{"n_layer": 16, "d_model": 96, "n_head": 3, "n_kv_head": 3, "head_dim": 32, "d_mlp": 384, "vocab_size": 670, "activation": "squared_relu", "norm": "rmsnorm", "norm_place": "pre", "norm_eps": 1e-06, "positions": "rope", "rope_base": 1020.0, "rope_fraction": 0.5, "qk_norm": true, "attn_scale": 0.177, "bias": "none", "tie_embeddings": false, "parallel_block": false, "extras": ["shifted keys", "gated attention", "normalized values", "value embeddings", "hashed n-gram embeddings", "an embedding shortcut", "learned residual scales", "capped logits"], "init": "orth", "init_std_qkv": 0.0882, "init_std_o": 0.0, "init_std_up": 0.0882, "init_std_down": 0.0, "optimizer": "muon_variant", "lr": 0.0118, "lr_mult_o": 1.36, "lr_mult_up": 0.848, "beta1": 0.9, "lr_head": 0.00639, "warmup_steps": 0, "schedule": "wsd", "decay_fraction": 1.0, "decay_shape": "linear", "final_lr_fraction": 0.0, "batch_tokens": 16384, "seq_len": 1024, "doc_mask": true, "train_tokens": 145000000, "steps": 8851, "dataset": "wikipedia_en"}
Each number is 128 + 24 x the weight over its row's rms, rounded and kept within 0 to 255. Layers, rows and columns count from 0. Numbers have three digits each. The size before them is the row's rms in percent of the matrix's.

# down: layer 5 MLP down (transposed), 384x96, rms 0.0606, rows 180-248, columns 0-95
# up: layer 5 MLP up, 384x96, rms 0.221, rows 181-249, columns 0-95
down180 105:151171101142169089106145128131123108171164152099119107135108183147111108119112109100130133133146106125154099110133132107152137105132164080127129160112144138118104185125126106090112140096098129130151116099129104077109137150162093174131122133170123148127112085127143118085111131103147154118
up181 090:185105132137155133171133155139154121138128153160176123140121165119127090133088099136170145168102100080129135128134086145148136110141125115097128154137121130145092131094125131155112100092150145098079134141099120105144164152117062117106105146109135127117133116150164109119127102137102140161
down181 094:133057130099082112150145113120129150107134144118158146119124096126109171139155140141124098082168095124099116116127146147156116169137170102155123110158128170127136119107173079120159147117121182133108123129134158118153129120128149115140159133109120103139153156155127143155108075147117146101
up182 096:130088133113090099107140112142084152136112146113129166155134137154091118135144095182125164130111120106099120139141109150163169115099096156122171108162085111131120117115128109135156122147108131163098128133085124145117106128182128121149131131092128169161124133191106131099139112095128099137
down182 096:148141112099128137130111112154087085152106149139139178132184117110105172105133094133142165133126120148148112115118105144129128134148138100157154124121141107093130121120150170131167134141099128163109132124113142176098138136126130132148166173115114129159123133190092085069130106114108103116
up183 097:141160101102163163106126105132079111106142163119084098117115126095143121138164110071132141148109165110121118144121120156100126116139095139102111120138079148149097139127141116095109150119108112107121089103127123122138128117157103120089077099127179141112135084130164082117095143124126106102
down183 100:144139117131145131141152127152099099168151147088141129098115112089151117117167144146095089141156125105156087141167107133114149137173111183090141111139075110158149116122103138096100134145145089112175123143145153109113112134122115135112124116150119117109155084094167165100151101148126127130
up184 100:115150142089147142124143130125148142144124097134130131147132113121100109180142154111150103093103127145121101143138095143161153080120065144129110153140100162115134157090117131126125091110142144142117121122117095102102121151142154161070134155137105131134144105155124090158183078090090135148
down184 100:131115116109141161142159129103176143142140108113158151120114082129088120128134127087108137076143100150129133130107133099138142083111135140124145128141136140124086079131102128140143130120111128069107091126176123148078113160146156106126143119164098139121164109149132071147108156084132159137
up185 108:164136151134135145141118136149158133109093135148114138148139124157078073114172138134128131107134131115090093113148106132121166159145120123104063128138140129130133174146085107073141127152131140115148175145144098138132150104151113138141168154164145144165136116135090151125104140174110100100
down185 116:151171173111150126135125124151122100147115100131143182157129177107112127073127131146075111108161136111087128117125076138097129149191110160120108141115147151137144155103115142073133116178158140145132133126102138148136103118124117146139163141157129162111111125131122117151127162140143118097
up186 106:133129115139138128108131169144138180128090174128084108115135087125096135103137129102138158147126101131182109119135110096102149126164175120191129126148099122182106158102156131140119142122152128107121076160150097073158126147119119137158117108125114157141128112095121123126154119105149128128
down186 106:119134121152112132140116162120151109146135135127116164102094093113130142135139163123128151141176135113149083139123090150152120073136140092137135113170091098169117156112124129108132106169085143110109117119151067108067138166148120117099140102119119095119113120101141091110149158157122156120
up187 099:054112080157118132128142127175141177143102109131146125109113119145139140149159125135116096147110132138117154149169123136116132127117120096141115149107121152090142149136139159127111159112088125068139159149137112163094141126186105126100151131118087102115153147118138150169146156122133116173
down187 099:129172143124113107137142153136086094138103072101127094113142153148125098129128113133150118127134094115093131123129133117140132142127143031139116131149126081118111107137119100091132129141086119098141119098151144140134141103144141167124140147107100149115134204147144105135125087160094133126
up188 099:114118142122097130077114120135161106117093080150130095100121121182162145092145126125140123141082134107112099127125137076077139179155093144113167100121125137104142141157124135149130142115121106108118187106145132093115130114146113144091119132125179108119162140124160156130101136100150122116
down188 089:133149140160131091140172154100194112100125089134120126109134130122123157113142141089131132121119121125091099129119136136110126146115146184132137064107133098090154099125142135146167116097148113148111123150126138147151094143161096138158124083124168130142145121122146153153144163086148173158
up189 095:147162162131100131112166146131132136143083111130158111112157112116114169156138105132103165138124172091198160140147130134179162109153116109122114144140148136142130111156125140138153108072126129162131143112094102106115145104160098156129097130107129139150155124154098159109162133141100165152
down189 100:164058118131119102117096139064168072123126130106102118134107154134113093135142144127138127127125143079144147102119116142146140119129128150145133113140180129134095158128087124109147103139088115175126121129142108154133130136123130095095086101174131135109143137174097090115155115118124102149
up190 090:139148164094149128115091146131126144107138137163134096151139102144113122098121145148099123137122111077119187090087109078110131133124133113125109102172076137103133125113130158124106128134114115117127092105116097119149104128123155106129161132099113156132129157108129146095077109084089134186
down190 095:094138162058094137141171130132120109139142145106121104108174077149135167090164177125155119151136091129157153090132143116102086087129109126091135140106168154140100130127144132114146092147131133109135100110147099129133119158119124134151154076112111132135142145124129167121139098132147119138
up191 099:144154157161139119125101127147127145127105142145157081103118106140143132084164108145118148184124125131129161202141118139094138096104136115109126122149150135151125129131113108133128126128122106131096127111125087152108100119134112126167135091126133112123146165103168100127125036141143147078
down191 093:117099111111144123126107135115126176137106149157101142101116131122145130137112128119148075121211158130129141133110136139145102153168139103148114150148133161154134122106137095159136066151178132146110119144141125118185160121127136114128149101130155115146114143145146189150101138108127088161
up192 101:128089156127147133157109146118116111131131149087156134174140142132116156103144116102147124138114099135135112179142137140185158117113119130132125127102175117139143106117074083095126158119073101127118147179129138109096073097138105150104121147141128122097131117147175105140129108113100134088
down192 094:128157120132096131131150143122137136150167141126154163123097128134096152093142135124060154141165140138138146126111115121102158150099147111153172123080116110101180110147101132160157119098130137124112180152146141124100146145099108107108126125069127122109092187167144134123103141134121143148
up193 103:119127119088120124089166111135172126136107122171143092145099155145184082160194117133130160114157137134114141119091143119140107112108118149100138120139142144153102142160159091125147125110125129167098171139155147118125128117153109131136131116125165115107127164140153096124089154157105082154
down193 096:154156128141132134157094125127110128108110119109178175126137152163129119150122092108103134153135122164095115094123122117127100166120137067152131117107144131110105112089138134110138186147155185133116149127159135141142132131122082147069137093139125096118087151133131141104135116175157146109
up194 105:071126138125139118126117124129170123145086154110163082101128110162157192138103113148154124096118134143111140130123146115108113118138188148112111102132129144105140116127118174108088118150150112144103109150133165142099107146151111132086135114119096155064126145094134126137134100146156086127
down194 097:111144108097104117131129129125139130146158191141103156124110138142152157132115167144118145125168146145154104099102117143116144083140153185120143129142132150143110107145155091097137138159098097127158107120135170160101128117113174148104148151094120162101094088144100144118106068120123109128
up195 106:115103112147129141126136103148164100139127106123129143109084107144124128145174130108137149112168151101085172125113176139096085092111124151133111125192109121126136082157120107114145148124147133100142127142114142128109152145144183079145145114151161113131107076125149147140108106147078112125
down195 110:124128121175157176140118121107142080128140106130149173095149117128138160131157146077176104118142160093100137103118148168124113154143099137098146132138108138138132167126112161165126135151158132107150138112136132090094130123119164057136158143144115105100135147134156121145118096164155117133
up196 092:162082147158146087132177137139125161129131152141092137100115114113138117144113136148175089110141190110129122125105122150194128127100130167126168143134125126109123084127104103119108149159165146132153133143101106142112095127102147156121129163136114127109153092143112093134101133126179154136
down196 098:160123137132146120114133171147112129141146139119069079075131146092123099118106139120147111128167142138141125106107139130156093124123127169129114113109128110123111110084089070103126091165105111150141124177131105137138180135080150137117142129117137117156117147101178131116120111097112163098
up197 096:121104146129115135129128119137139134138114149092111094131135116178122123130141074113160103112116128130150115160164137127135137127134086118173185122189135103140134159152112120096120125145188098159098143145154118095126160119134176163103157153138177116157135100113141134152173119134148105117
down197 109:119099135131128096117118130102153122113138118114111106093102123123139099138112135102126110157113123113132117121080118129078100087109170194127159173120120159164099093149072163132104098142112113111092159096117122135113176156134126160127099120146145098128177148141119093144118146150128134147
up198 096:096109128130137136139109109156163104119113124112101137100099105124161089124118113112104133152132105090123154158160184090156121153118137123125130121122113124159079186133110146128165138158187107138138125119093095133130185104134123146099112110126122190075126148117133146129134130107092128134
down198 099:145132121118112151162151121086102130135127184107127147100141143116119139126148184130113125126124124119124083139175121137127114136110119130160126165109105122100120081071141132145148109117155141100149110137160072141107126107121156109182125089162120137123139132113066135161171108146152103150
up199 099:088123150149117122117149151153127180118122134108110113115116114111145100133131109139125122081150116119144087112125135151131166123150111128126118125114144096118152100128073091158141139133146208103090133079127117127160123118081087123161106129147120134089155154127102167114132140134072157131
down199 092:101179093181126119140141142140167156143123109129127128103143149140154122132126141130148072113115149150138096132107102169122136136128112151135121145127178124132115053133090108173151087156111137147098106106102142154114121176131104152148145117185105160118157146145140119126114146138111142145
up200 104:146116128135133088110080125146160137080121137141169076160118146093069122120108138095128140108108073136093168102158141122129140181136163128123156169158133144109137101143127119097121142092145125117162137098126099127140129109096105141093122142141134102149148081146146141156104113126130128149
down200 093:095136124085121139161103141138090138169079088165110152071134143159124090119129105136133132128115103121153153105135124069127142186143168102089138108119163156112167123140148117124116102084142140134108141133141130138144102096153141123140107151125161115115118137115160141106106147169146145102
up201 104:111143150101136177123132090120124174113098113124157144084124132123145108126118157135078151118093150154125140129077121146085104141136097154128093157144166127150107138135104116111138150119106147118115184095154157126154141115156131136148151133181120111137087143120122144109179153098160159111
down201 104:094110104151118147128128120151129111119119153172111087114106136132108123133109115109197095159173122132164111150166107123162105141167164115140141081138128124153144144123145107095091118100165138109128095094094105123153084091148161115126080116112141140128132132124177134143112117152112151136
up202 089:104123145085085121144174111130090122144112149156137117161070109092137136153163124137099145148101096135139147146141147120117107123156142133092141138094061105135166097136129061136135104118123116166122113122108148142173111145115104143146123155152112174102121119106160107126142122139124120103
down202 095:117142103120100149142103150116127096159106064137163082102124134120143144140189103112167116111098117195142135136107138157098141133102124124109158138101120121081163150141162083129132116098121101122132139116124170170119135188096117124136117137122138119147132181126132135139110134115125135143
up203 114:119105108111145144124135109164167161071122167174102119162122148111144124146164145171114119137133128078130101177133156116138149115109141121098127122104172148129123110158081111144103116106142158161105076126164107115132103134150139152169127151150108099111148112128157109104134159119094132128
down203 115:124132089089127139164141142181149133102164111132122169109157131130101131108160092132125127106134115098115130123099159120118130092099161144114109104116148120128122114145143130172098098127135173180091123156131124140084125152120183151144121155110099131114169163126093117105163173117144097127
up204 100:129139104151118144114112124132130185105160077118117133123079074096085127145147129171125174144151123119175182128132139130146152152087143148171097157123165125117091129101122097134115134107132099130097135103103131173114141125126153102144131110143120108152130138117133087142133152154154111098
down204 103:135176162071124138107147138137160164137149130117112150068120066135083141163134168108096139122148134142122113114142105128143108147160126154077126129116116089150140113181123113162152114102101116138155174116130117143116139137107140083131122129130137122114151129151148110103167128163161136117
up205 106:137137165113115135139076119140108169093116123140144116122135135120140121133118070162135141129111121116117104146097096109111130132118085148127088099163077140151103157104134180183141137112171112108126127127188114131110161163116145132160154120108126144075098113129141114136142092129107110100
down205 097:123178132108133129162136127163127138100136093138104096152098153138137094112137126102154142171111122132173138143146118115125121104083087107081125148172137132118129120128145162162153086126165105129106100107116100144103142114123155130153117123137157151095092109132162122108185100092115166159
up206 101:137133091110120161169103118141132136119134092146099103164119152097114146107117107118133115139138164102115110133111124170129120107100120122110097136158091125116117112117105104088101123170154113132170108121080135120121106122159086172167127098128101147133130082160172134149082155121136076151
down206 104:158163109130142087098110107106127123149169141090111063132095143146159108141158176150124085126108161135134099163131177141110091128119139124118070095123099117126127125143115127131122134139147132122139131118095113124097116168116098098095113106092083153147119157140156121119120147121100088124
up207 101:141154160129100154141105112112148156125129094148117140157117135144132118158138127114113113125143096127115191125117121150124144093139112153134148121143145147185130123099145143088106153148178126125127120131118096086126104124094102149125131137056112167075097106100118127091126091074122133099
down207 096:134153146104128153171136170120126169100194112108120074131157146106131143093140154109128131122157125098079149113167112117151142135143132144130115081132146174111140133189164139116152148118170119150121138097116112125130133120125104158149095115084134142103133115124142174118129155116126162139
up208 095:070134147136111115125082119164129114171093130136079131154126128137069122114132135116137113125124118117125140135140145170119107143132112181108118078158140142131141142130123124142141156122106131116133157073112112135154146164157116175063130149120125118158130125100156080126158122163110137088
down208 093:109146151119158147134118110172152135103115140135121126117116147144115162160114107124108129107125141104078137125158147158166100133125114087106133081134108103124096143130127126098120189121078104153131124082100158094114131097124139102090111136150074144148143179107185157127117133124118115140
up209 096:131149078167143117109137145175149112152079153103153119146106113146098097097127151141158120151113075100123148106124102162145144114160099146164102148114166166136098132138108135104120151133132144085162177135100131111115116156124125126088095112121105112122138127132155153096136143114138158081
down209 103:144116099106132126120125164106118170113129081126172132106148109121128100117179109134108152121141074129087133142116072117069170131109149112126161148162156091113090125128132139125168146109127143157144117104122130112082099110124131103126144116084112109134070131115105104119152141125142116149
up210 108:135135139107150140125174110157143146079124124141115134136125131148175128115176136141096158143130144119146125129102094124129117152140099187126101086125133148149154121086136080098144144111104141081129134092172105148117153102099112118147081115103185139145125136175138114113151128115091147140
down210 099:105103165137124138126135084105113108113087108136074173081127101115117151157115123141113140168109140112125068167139100122125099185114155144111109099103107133115158144159140159150127137131115114116127136112140102160119128126102135089109111084116135121144169146120112143161136147080134171112
up211 106:097129107103135136128169106123123161115117119149159108129134142117095105150096144093135154150104133149150142119137118084105134101188134154154112109124135135124129114134101118126116125167085140097143169141137091088135156133121107109145102170121138089120121112090156114171088152109130049124
down211 099:128167131156160113113165086155110120119157127111144154118154131109116163159112146106137099170142141155117135117141094121112145126104133107116140072120159113144151110143172132115137093148103167120167136166182138108150175174121127148115159173147141114137115147159165127102102150157133115143
up212 105:108071151121139139099097096116120171120113096132173114147108126124090143117160138172087098150075074129091124132126119110095117116155106152163130077155150126102141149102125127139127127127132077150099141131152119126133112136108109098128159103123143146095142119117106109171090128094115123127
down212 100:136149136099113163155169144115141166108160120150127123102146104132069117131145151144125131106114125137129116091112103091158096188125145175187111109137117095118121170091110185152111149105134078140120145114137134142127122137138135141096135076111158143111144104155122125122133164119108123131
up213 098:101137130162125130151089132133152144139123132126111105164135087114083143135111121141142128107112176166139071160145102160111119105101128128123160143159091155150159159083117122144110150118133115160102131162101126131094108136109151092119181155141143110161185135134107100109094116120134105153
down213 100:132101139091081117132072145118150128156118129122115094163118105137134131136154140115162150155105131141119090164112168151159130149152149134143132142128143130121167171129137117134110140102139097150146079140098140132077119117096124079155155115149113121168167187118119113109132124083161104125
up214 082:159087153137118116149110144110105112149154157120151090123154100094155112112106128171130152083122134151095132116152167113123134088099107136150147125109104140127084151106128097129095102164111141141167163125106101104162117142074162093129106146124132177149178141140135115155155134148143132137
down214 099:184069117136133105105145129138108102115123144096143111117137144098133097077132129149158098122130130133108078134135143136118163103144159142100129086110122121141132121103102146151131110113128119145138114129118165163172120110136102132135116160125204129161117101164104120108174153097110176141
up215 101:106126127140110123109111099146124188124148107103192095085125109124145124127159105136144112141095142130146131112108154131124149081138118134071128177159134138144150169151162106100123120131141095110096103126129112142073145155124097122118083135113122125108108087153139147142097125163153163121
down215 095:131128130112145109138085134101120115138150127120104178075120105118138150132116142094105109139135131162155123136116130134098135143140140116104150172105095169122127147134153109110091094130124121109144184106108144206120136089093093105123144158131095104084111155124094133108121131177160121127
up216 099:130119161137080159140100097146140137124115121122127136116115140067096127131108135131191137122129145166149151166113133151110144147120167096144156167163124124135146101105145157155098134129093108126139169138145113161109130114140155112141125078148092097126152123093104144140122096065148118160
down216 097:148120152154153125155157120129098120076125141095122141163135120134154158148129135128095115118122131109099134105157157126139133137153099093144092123051151142114135158172154142097124132127127129110143115143103164127135143153126171164125092142152121157113133182122147125147144155182110144068
up217 101:117181153156168156121151146145134158198127121118125137131140097102154144141135133118142139134130081126126162109140173121124118129155145090187104140146111108134152163095143132118106137113114168126100158128096152120133098117194124138112108155138116152102114140126110161138128104085161132164
down217 094:130102092112110091120097147098153160132105104155115112163152141171113115128111125151123112133139136137180106084120102125118119116145123156133108155093147132132119155119099076130150084128086107117099068157138101136153131152094139140097079155146154117115115101122148083136118130169115115105
up218 106:102158147144149111094196120115129164081069123144100091136158113127132116135143127161141149141125146137088165186137128160106114111132112118140124139107119120132096160143133125112115127137166131099113111131103141122148170094126168160108149169102100155141148131108164146155153113136099100141
down218 109:119137142140136135122182061181117124133152093125133115129151151116103126107142157101146116114122107124131089122117096115132105135166152133113143115166152091124110124125146133178110122145155082170097145095119110094130149161153160090131150145153123130158131096132081133082088109106119145126
up219 099:097115144085157133104108131113167141089116165124070134125142152115142141092142100126119136106104122122130074162118117120121128140151118112111107127143129117132129122143148109093162139108078119121110140160097097111126102114128163129146165156088154108187102086082138144157127087131140085135
down219 096:132102142098135141181094127103145111129133115132116134117117152214162136170104151182172135115119144089187123144128097150098134135134108149138187136142152131121089118125135136127096161139109098112152106144123122140124147146124155102117124119156096115149124111160155136099103090140132137128
up220 097:140098099077154159115100120083118119094082113126124093154121105148127164111128133147130113132095114129126134161189109139135172122096135113102125080103101124160151116149121141127085103098131148159104123126127138117127096104128113159173088177115132153109109114143123107130110160168136110147
down220 105:152119128112178159126179128102130141082122097162138095126135133134157162118125099116156149119110178090149143156139124123114129137117141122138132113099123113125191106096123159122134099122152140143136163097107059073109110136128132124142128150115145095133125150139080151136140147150157119176
up221 106:138076113151102149115124139109130153077115115117153122147136121085146117128159095126108132138123146126192128104107155139118150124148128147105126131148178162124116156181111116122109141135150174154177112112109117145149124131150092175118097144123121133120163116085096075133138160120100153106
down221 103:147156128103122133137130110115102163128123117120128164161172142126160148133149135067140126116134106105130140144120107122143121110114097098082128115098138107127145133109128128140165143126113146151104158105152166130154155151090121082129103151209121141145166177125103089158177112134128113100
up222 099:137084103109153148162151107131121145112112092174101126103127140117116166127125165151141090133109103127131161156130107099112161140125142163161114117116094136135148132127100112108116139180095148126101062073128122157168111154111104131130143135086128167113125101136118132165116078137121134150
down222 103:134131168149075130090103160076124140148095129121082119165110098135169085136082104131142107106119161122097150097115179120104101162127145139097130120128077140140120140129110126117114149152129135092118161097151149140125133143140129129142136147077146123061132139134160122132126106133149110130
up223 101:112124147113094149127056180156158197088131178136123150116105139130118116125111159127137100175119120130114103132142135131147146085140118157149120136137136120078137145144141101167112118155129164141120106082142108095088114115090138147151110148110150128121126105125120109131089103160124118138
down223 096:148141111126158129160163120118138120077143152133126141098101127118089108096091127116100125199146122119157161190142115142062122127145155101146136157126171109099116130148121128162122131143139135144146131079118135132103121093107129111156084115110150091104126124154104101109098129131132145159
up224 096:137117129070071146111114115148137104183113078123158136058107089128102137114143143130100141144109135136108114137137098121118142106140142133140105118129148144148164136125137125110123171147161105103156122106119173124114144109179100157123129129128171138100126182126133089100107145151119115158
down224 103:140171134153139148146125139134095124142128080124115138146145132135126117126151145126135125119122140118110140144135143106164114085144087111107124074145173140140129094153155185111143131127193107170153199121110134139149119107089111152167137120081124097121115149151090120115141157133102140099
up225 094:133098129184122152132106129102145122148094129097092164087146118172121151151164095112084136130078090114108150144127103123121151114135143129148137136126104123103108145134142116116143095132125157086155115131104088116125151066108094088152117119124097151143083131114138147139148165101146092114
down225 098:096126125139131143109142099139144133129108134163112129123145135120128102141143060159126111095091133125160162136059112181144137110131112127143121177120154093094121088125130148148187086119125111096134146132141110129113113078075119108143125146133122134118156137130111136078174131138109126145
up226 099:099125163101139090130088130134147146115117129143160121139164138103139086127128161160146122164094130123112143085135058142106098135105118141163133162152111137140132130165086188146099138114141117101137118175146153148118121144116118136092105165100138096140160149145174096138129134108112129124
down226 098:098112115180122132134108109120117117119120158101101162116129151181110090099111123135123132122147158120120187113158119159107142103174145146138091155147186148134108123121136133131117143143132151141128091098141166156110128138135119139150214122155112156164148105106127145105128100130111130160
up227 096:100110088084126141100124117088168139141143151125130164142084151131156152106111106167133129115097120119094058157065140136129143128133105153059138100152137121114131144148158087110138134098126111157093102118127110113145105137128132168125115151134133160124112108141153105141140106121123125167
down227 091:117089094167118117092092125098121168143119132098123107181117140146088073135091148142159114121113094186117148104110134129114122139153141091172138144183145115127131112091142125114141129137102152138124109115167169100151105137132156137131098101128101126096097166131141129135094119128123151143
up228 096:121161202125107103118127115158114164149090149121136118134148106127128142168155106131111143136116154139105114076150110101097108119111112122130104142121121106104113134089122103130123101071128142115153104079158086156133171149122126113105143135161128133114171135147100148085118124111070124115
down228 109:119100139135128112112151112156151085152139120147067149136109146134179128191140163126107127125101154149083097114105154143170148090112127138149136171114121127162099128155124121145151103147149135147122157123162116123135131136145083140137128090123146080135191167155130111117130145141110109119
up229 084:111063093128113136127146109127151165122128116129103164130144150071115100116123155124145137161154146114134142118163143109081118132105155182095101121148146094139147176149129122163103139103142160091129086134167151122179138139144120131132113121150157105137120137143146164121131067117134117113
down229 083:110108091118122087101111156056112114162123121115127122125145175128125114130131146150090140133132091133138131114124134073096109112117153038167130118120145119110118147102131108137162142116105142125146139102165168113143146126119135131095163170104139117117110116109121077118123119113140145088
up230 101:162115136128121129096093094163129143146138156159120151119119128102149173154131118128144147122185144146123131141159169144146110153145144174138138140121118120065104132097126165115137130071093117101093140097148120149134140122200109145115111125081145147127168128124162153130113126134095133142
down230 101:162115142143103136130146111113120067136129146114106185130171131149154138140173088171143111161157144172162120154124151148139138113143148148149130106137172100117112138091096139108131131130103112107127143096176122108141172162141129125094130118081146117161156134134112106150159147105147163120
up231 104:132106141120113117145143106138143109111167149138106126158138075157140077120122140128162104115129129115119100142128113155144114111139146128124099160125114192148122146120113162102128111129115155134053143164155140122143115162130105129114121128178124129141198089154156099159142085145159103130
down231 106:138123114103124080138185168109124118131188138129181121117094098120112139115136149107106135139092115149140186143170094129150139112108138172111135165133170140117140110125142132126143121136121154108092159128123126124095157136150150158146119156132108150122130062126136078126128081134126110129
up232 101:133144140160139105120143124160150140116170144114135131138137072112110100116101093125175130107143160139157122111107130134130136121153138165122130111137100125140214121131092122172120118131158143111148095150173175114125182119148160126143130131137118112116198123104150092116130107150122120110
down232 106:189144079156122100118096129145137147098143149124161140116142104157099109140102132123108155096093144120111169126145108106131111122112105118171115106117140105121162096127115142114129127140156120049125143135117138131155113137140126142164092157093117115155130085138122104106051136106113136121
up233 102:122095172157146079120123124168161122115093111129109118180141086133136130101129122152121138098139188139142112163103107101137158164132148126124155133106130102115115111118110145140097133136082145149148163122115106100141091086107136113100093161161127090096136126145133101090099149136105157112
down233 101:105147113125082120116104140122107173137138116144159127158157113110146121148086106117114115144152158135080127121159128120093136152129121118132154128109091119100109102124198089161151110113130136125121168080104166098116151089138132123142110133099127114095093105098128159131140149166136097176
up234 095:109158140128109106150112114146159111105110096140154148122159110151092156166131119147156141104118123133070141131139126166123087130150147170116130100162137140154136174207126118126111126152115118144107140116188118100117149130136130124165130099122114130173156084125114176105146137148138114112
down234 104:125138125111108092110143139097136125131100157092122095165106134107116132044093111126128118132150114128108178109095138117107133081127151141137133172174109144139108097121139137117119138128147139075120108146117100134108154067108131141138138155104100133115117119140112079132072117128112164126
up235 096:160103134084077134130164136129137136151169149162121138098140126099127106095114123161125139135123125098123192129141122179140182124139154132107181095107118127107154143127113137145100186117106112124113142107110151120145135125162139117108130136120116151104154143084107080088095111131122095134
down235 093:127195137156115149129124141116079114138127095150126127091087150105109115077095121108136106136178096134147159151082132141109126103118132146106107120132130081123159106132138153149113138135099114115148145094141143153156144142163155103111161174115115146105155099143141096133068106118116121122
up236 104:136154122126113106120120161118145131106141127123115071114093177119117098108102158113070139116134088156108150129122135143114137101135098140175114155128141148083140140165105097125134123087116122107131086147123094138112156131144113151137126171121129155108103151076126154157138156115099103190
down236 095:098198151104131076144147155121123176136159142121113162101133118150090129134127164124102115127149132077144131156132134098133123118127119182158094131124104124148106129103105136121153165147105147175121163109147117119151126158116152110132155178110102132109101110156133117154134139141173141093
up237 089:133097128119108143148117138139163166130131131130168156154141127084110078104142097174100111097122145076129115145102082121147124127127137140150091143117173102150109151109108087135126132170135117151139122135150155101114106129103109156139149086135128131097177126139154077116107150110119096086
down237 100:092209124132133157148116131129115097151123113096157107122106142122144159162144130145118144133108140097097150102122141132110136108096145081122160157092141187132141115095122170113110118131127164170076156117119157153095135141122120127098117120121101144102137106127134131131113104146184164138
up238 100:131129128097159149139092123128136151163124115119148149155167070158155133130122097125100091104118151120096105130113149119116104133111093143122122147096138138137083150129159112118118196146142138145194090186115108136097084153107114142128110086143100136153155095117135140134128107129146125119
down238 096:151106128108178158139165092139141139105177102092119160107112122160165096088119098093142118118130118110124145111108127129145101093165105094161142135083165118087099099091138122125111090121103166123113103130131132138142160159136091089129148121156093156129116146117132110129112129139136152167
up239 099:113125118131127128078153084115144112159128062151114136173122136141129124156144107118156137099102143126155110114076166128126144139155149114140131197120130118123156122105116122106155143154158122130134169101145132081108138075117127123118156091137101156120160099103134098136122174139101103142
down239 103:082114122127149063107092122115166124135116196124117147112150126102108108124103118157106173136137121137122168128099155181125114140138106114124132115170117147100124090144115163128112127166129118111150118145089145124152122133126142139118150095140166161093145169126127151127153186094135106127
up240 096:148071121149147136120114127125098120088101114154095097159121122116113134097162173148114131148124123082126100095186166104126149127110123127100111108136141130114129108105146122136106127114154124132145154158129116178110101110094147206142137131172128142148084138094155136114143137146105098132
down240 090:121126109164114136144131106110100099099110096084089081148127108161136061138149143134102133160150116129157152109150156084101085123135112135129154109142161152105123080129107112101139116107132156168136161119109123168112133115094153143119139136131138075153098126126115094091128160131117125105
up241 091:115091121104108153123113137108127165084145156138137115152135140099095150102167162143094174128093121125128149147150110102146133156107145112139073121074121116099136163133112117122122148177136134104087136121114144091159162098114118142108128099125141116105144117126164151179144096141082158121
down241 097:110122136115155118129136080162104131126147144119091089134159151112089091088151116086168091128141117115115155105137105094151104142108129109156075095138144102133118130138128125132111071160166091121097101103157118112120143153111128072135132113145151107121136150105119136157107093124149142088
up242 093:092154170139115133116160166109102145139120156117143129135139117085141120176113103142123133156137133105127116119105131132135132110120131098127173093164146119158161143116100117162107135099107126151122123136114117073110101117148088114184085134121133100107084153126106134147068167112119109078
down242 096:120161098154096149162168157121166134095103141118125115165125124112171123120145160112104090119184145140137122105136110083097104150087160181107111137113108134118139111122105164112146119100129132123123121154147131088147133128078103148151148134120125143123093093151130129142154121157141153070
up243 111:112100148121162146160164135190142144193106170117157141099108096165142143142159167133104109175110163132175115127187122118099137152133143127111134122165139089142165131095162131113097139113143127130101134139150114135111135108100118133122115094124138120093127138098127106133127102115142161117
down243 106:134103120151102142129154096114102149153141131120062101143128123148129118164126193100110125129167132153124124112140106168120129100153158169102136111100114064160105157132118103108139129150148143134144115120147153114126169124106095094147113129129107157087077146114162159133104134135111159107
up244 098:160141121128120103097111106119153120128145087170124124108124094130172146120137177144143069155099142094134164160151139153132117138142121121182097106151097101115138118150097123091109145141133141152108115145157107115121140122158105126144090149164086180169147118128136123103117154177139111112
down244 104:142115135166113136133147124125123145109134120094153088143195094128149130074131096099102078144131136109130154173139123143147130148157139105107143121123111109089142122154112153120101094167143142149093088128165108133101115149089109128128134159144085162147098128130125111085159121169135115100
up245 098:114137128146142146158110112119100140121139136089098137124109135143142125141132084152114138164117117115194118124198161143156113120104114170107160168116136159112156133161126160106131125129165156141124143146120127157154118119143142113118134205139114167164114146093144160098094107153133146137
down245 097:131148116124153157163195101122061111108103105124127100139131191151131109147083109111128135157115119136122132124095141070137127112144158121113123150156130091136158104144133141146153140132157074099115156099131129156086101128092144117105142148134129115131097146119118141122124109104163115093
up246 104:129077150135119085140128135159101135113121082114111149135117145090125130131132128127102067104138121119117103100120197146050119151113131110142126144169127156184094150140122127113139117094101134105091107156128128116138137156094140121150116128165145130112103093125149131140171120133151116116
down246 102:150132132107115140161118137095092148156120129143158156162113118132154135108159192139117106128109109138128112165121108121183119156128116112151140149144146061144117086137122151095130122104123140145181157132120102088095108116141114156153104089120097086139114134133137085100127114118167134095
up247 104:081097147123109126094065158138164120110147116144161126103137105129138099141141145107105134136116079134182101162138119107154127157164140138145113082138141107150171144122122117105139161142127142111149117120152123124144118121137117174129086134113148140083168143177103099119128160114146135175
down247 100:126137145120143116140178165139105133133124093139136152155100128146120075101119130078117075113135088137146150173144140120143103170155145117108145105102123099165138119126135155162143158162152098143154116129137110179134131123131120120122123103090165092106149140181137142122160121165113170121
up248 096:117117162118117113152145112159140097137150172138143117139118146155132147106111127162084099129130188147115093110174166126073116147120142151093157125125138153130143101140157104127109132144110103113154107094091096114162111131131117160065149102142110120138149114119105158140147161162123123082
down248 102:101100112142118172113143108069071118085122110108114148104108127117102155155148139151080137088126138153094098123131125128127120139110133083136097104114138129098123178134086146144148112127131106127158112124154164148128152146107143072096103111144122090153104127106107134158102137098105145145
up249 091:158134111129100137119093108133132098123086155124137132132086126145154116098119116149104123156107105134099130123161181081160098157121133132159153117158119139112110107128096089122123156128179153104100165138103127123148126117155135114127113119194137117138184153135147140099113124104178174139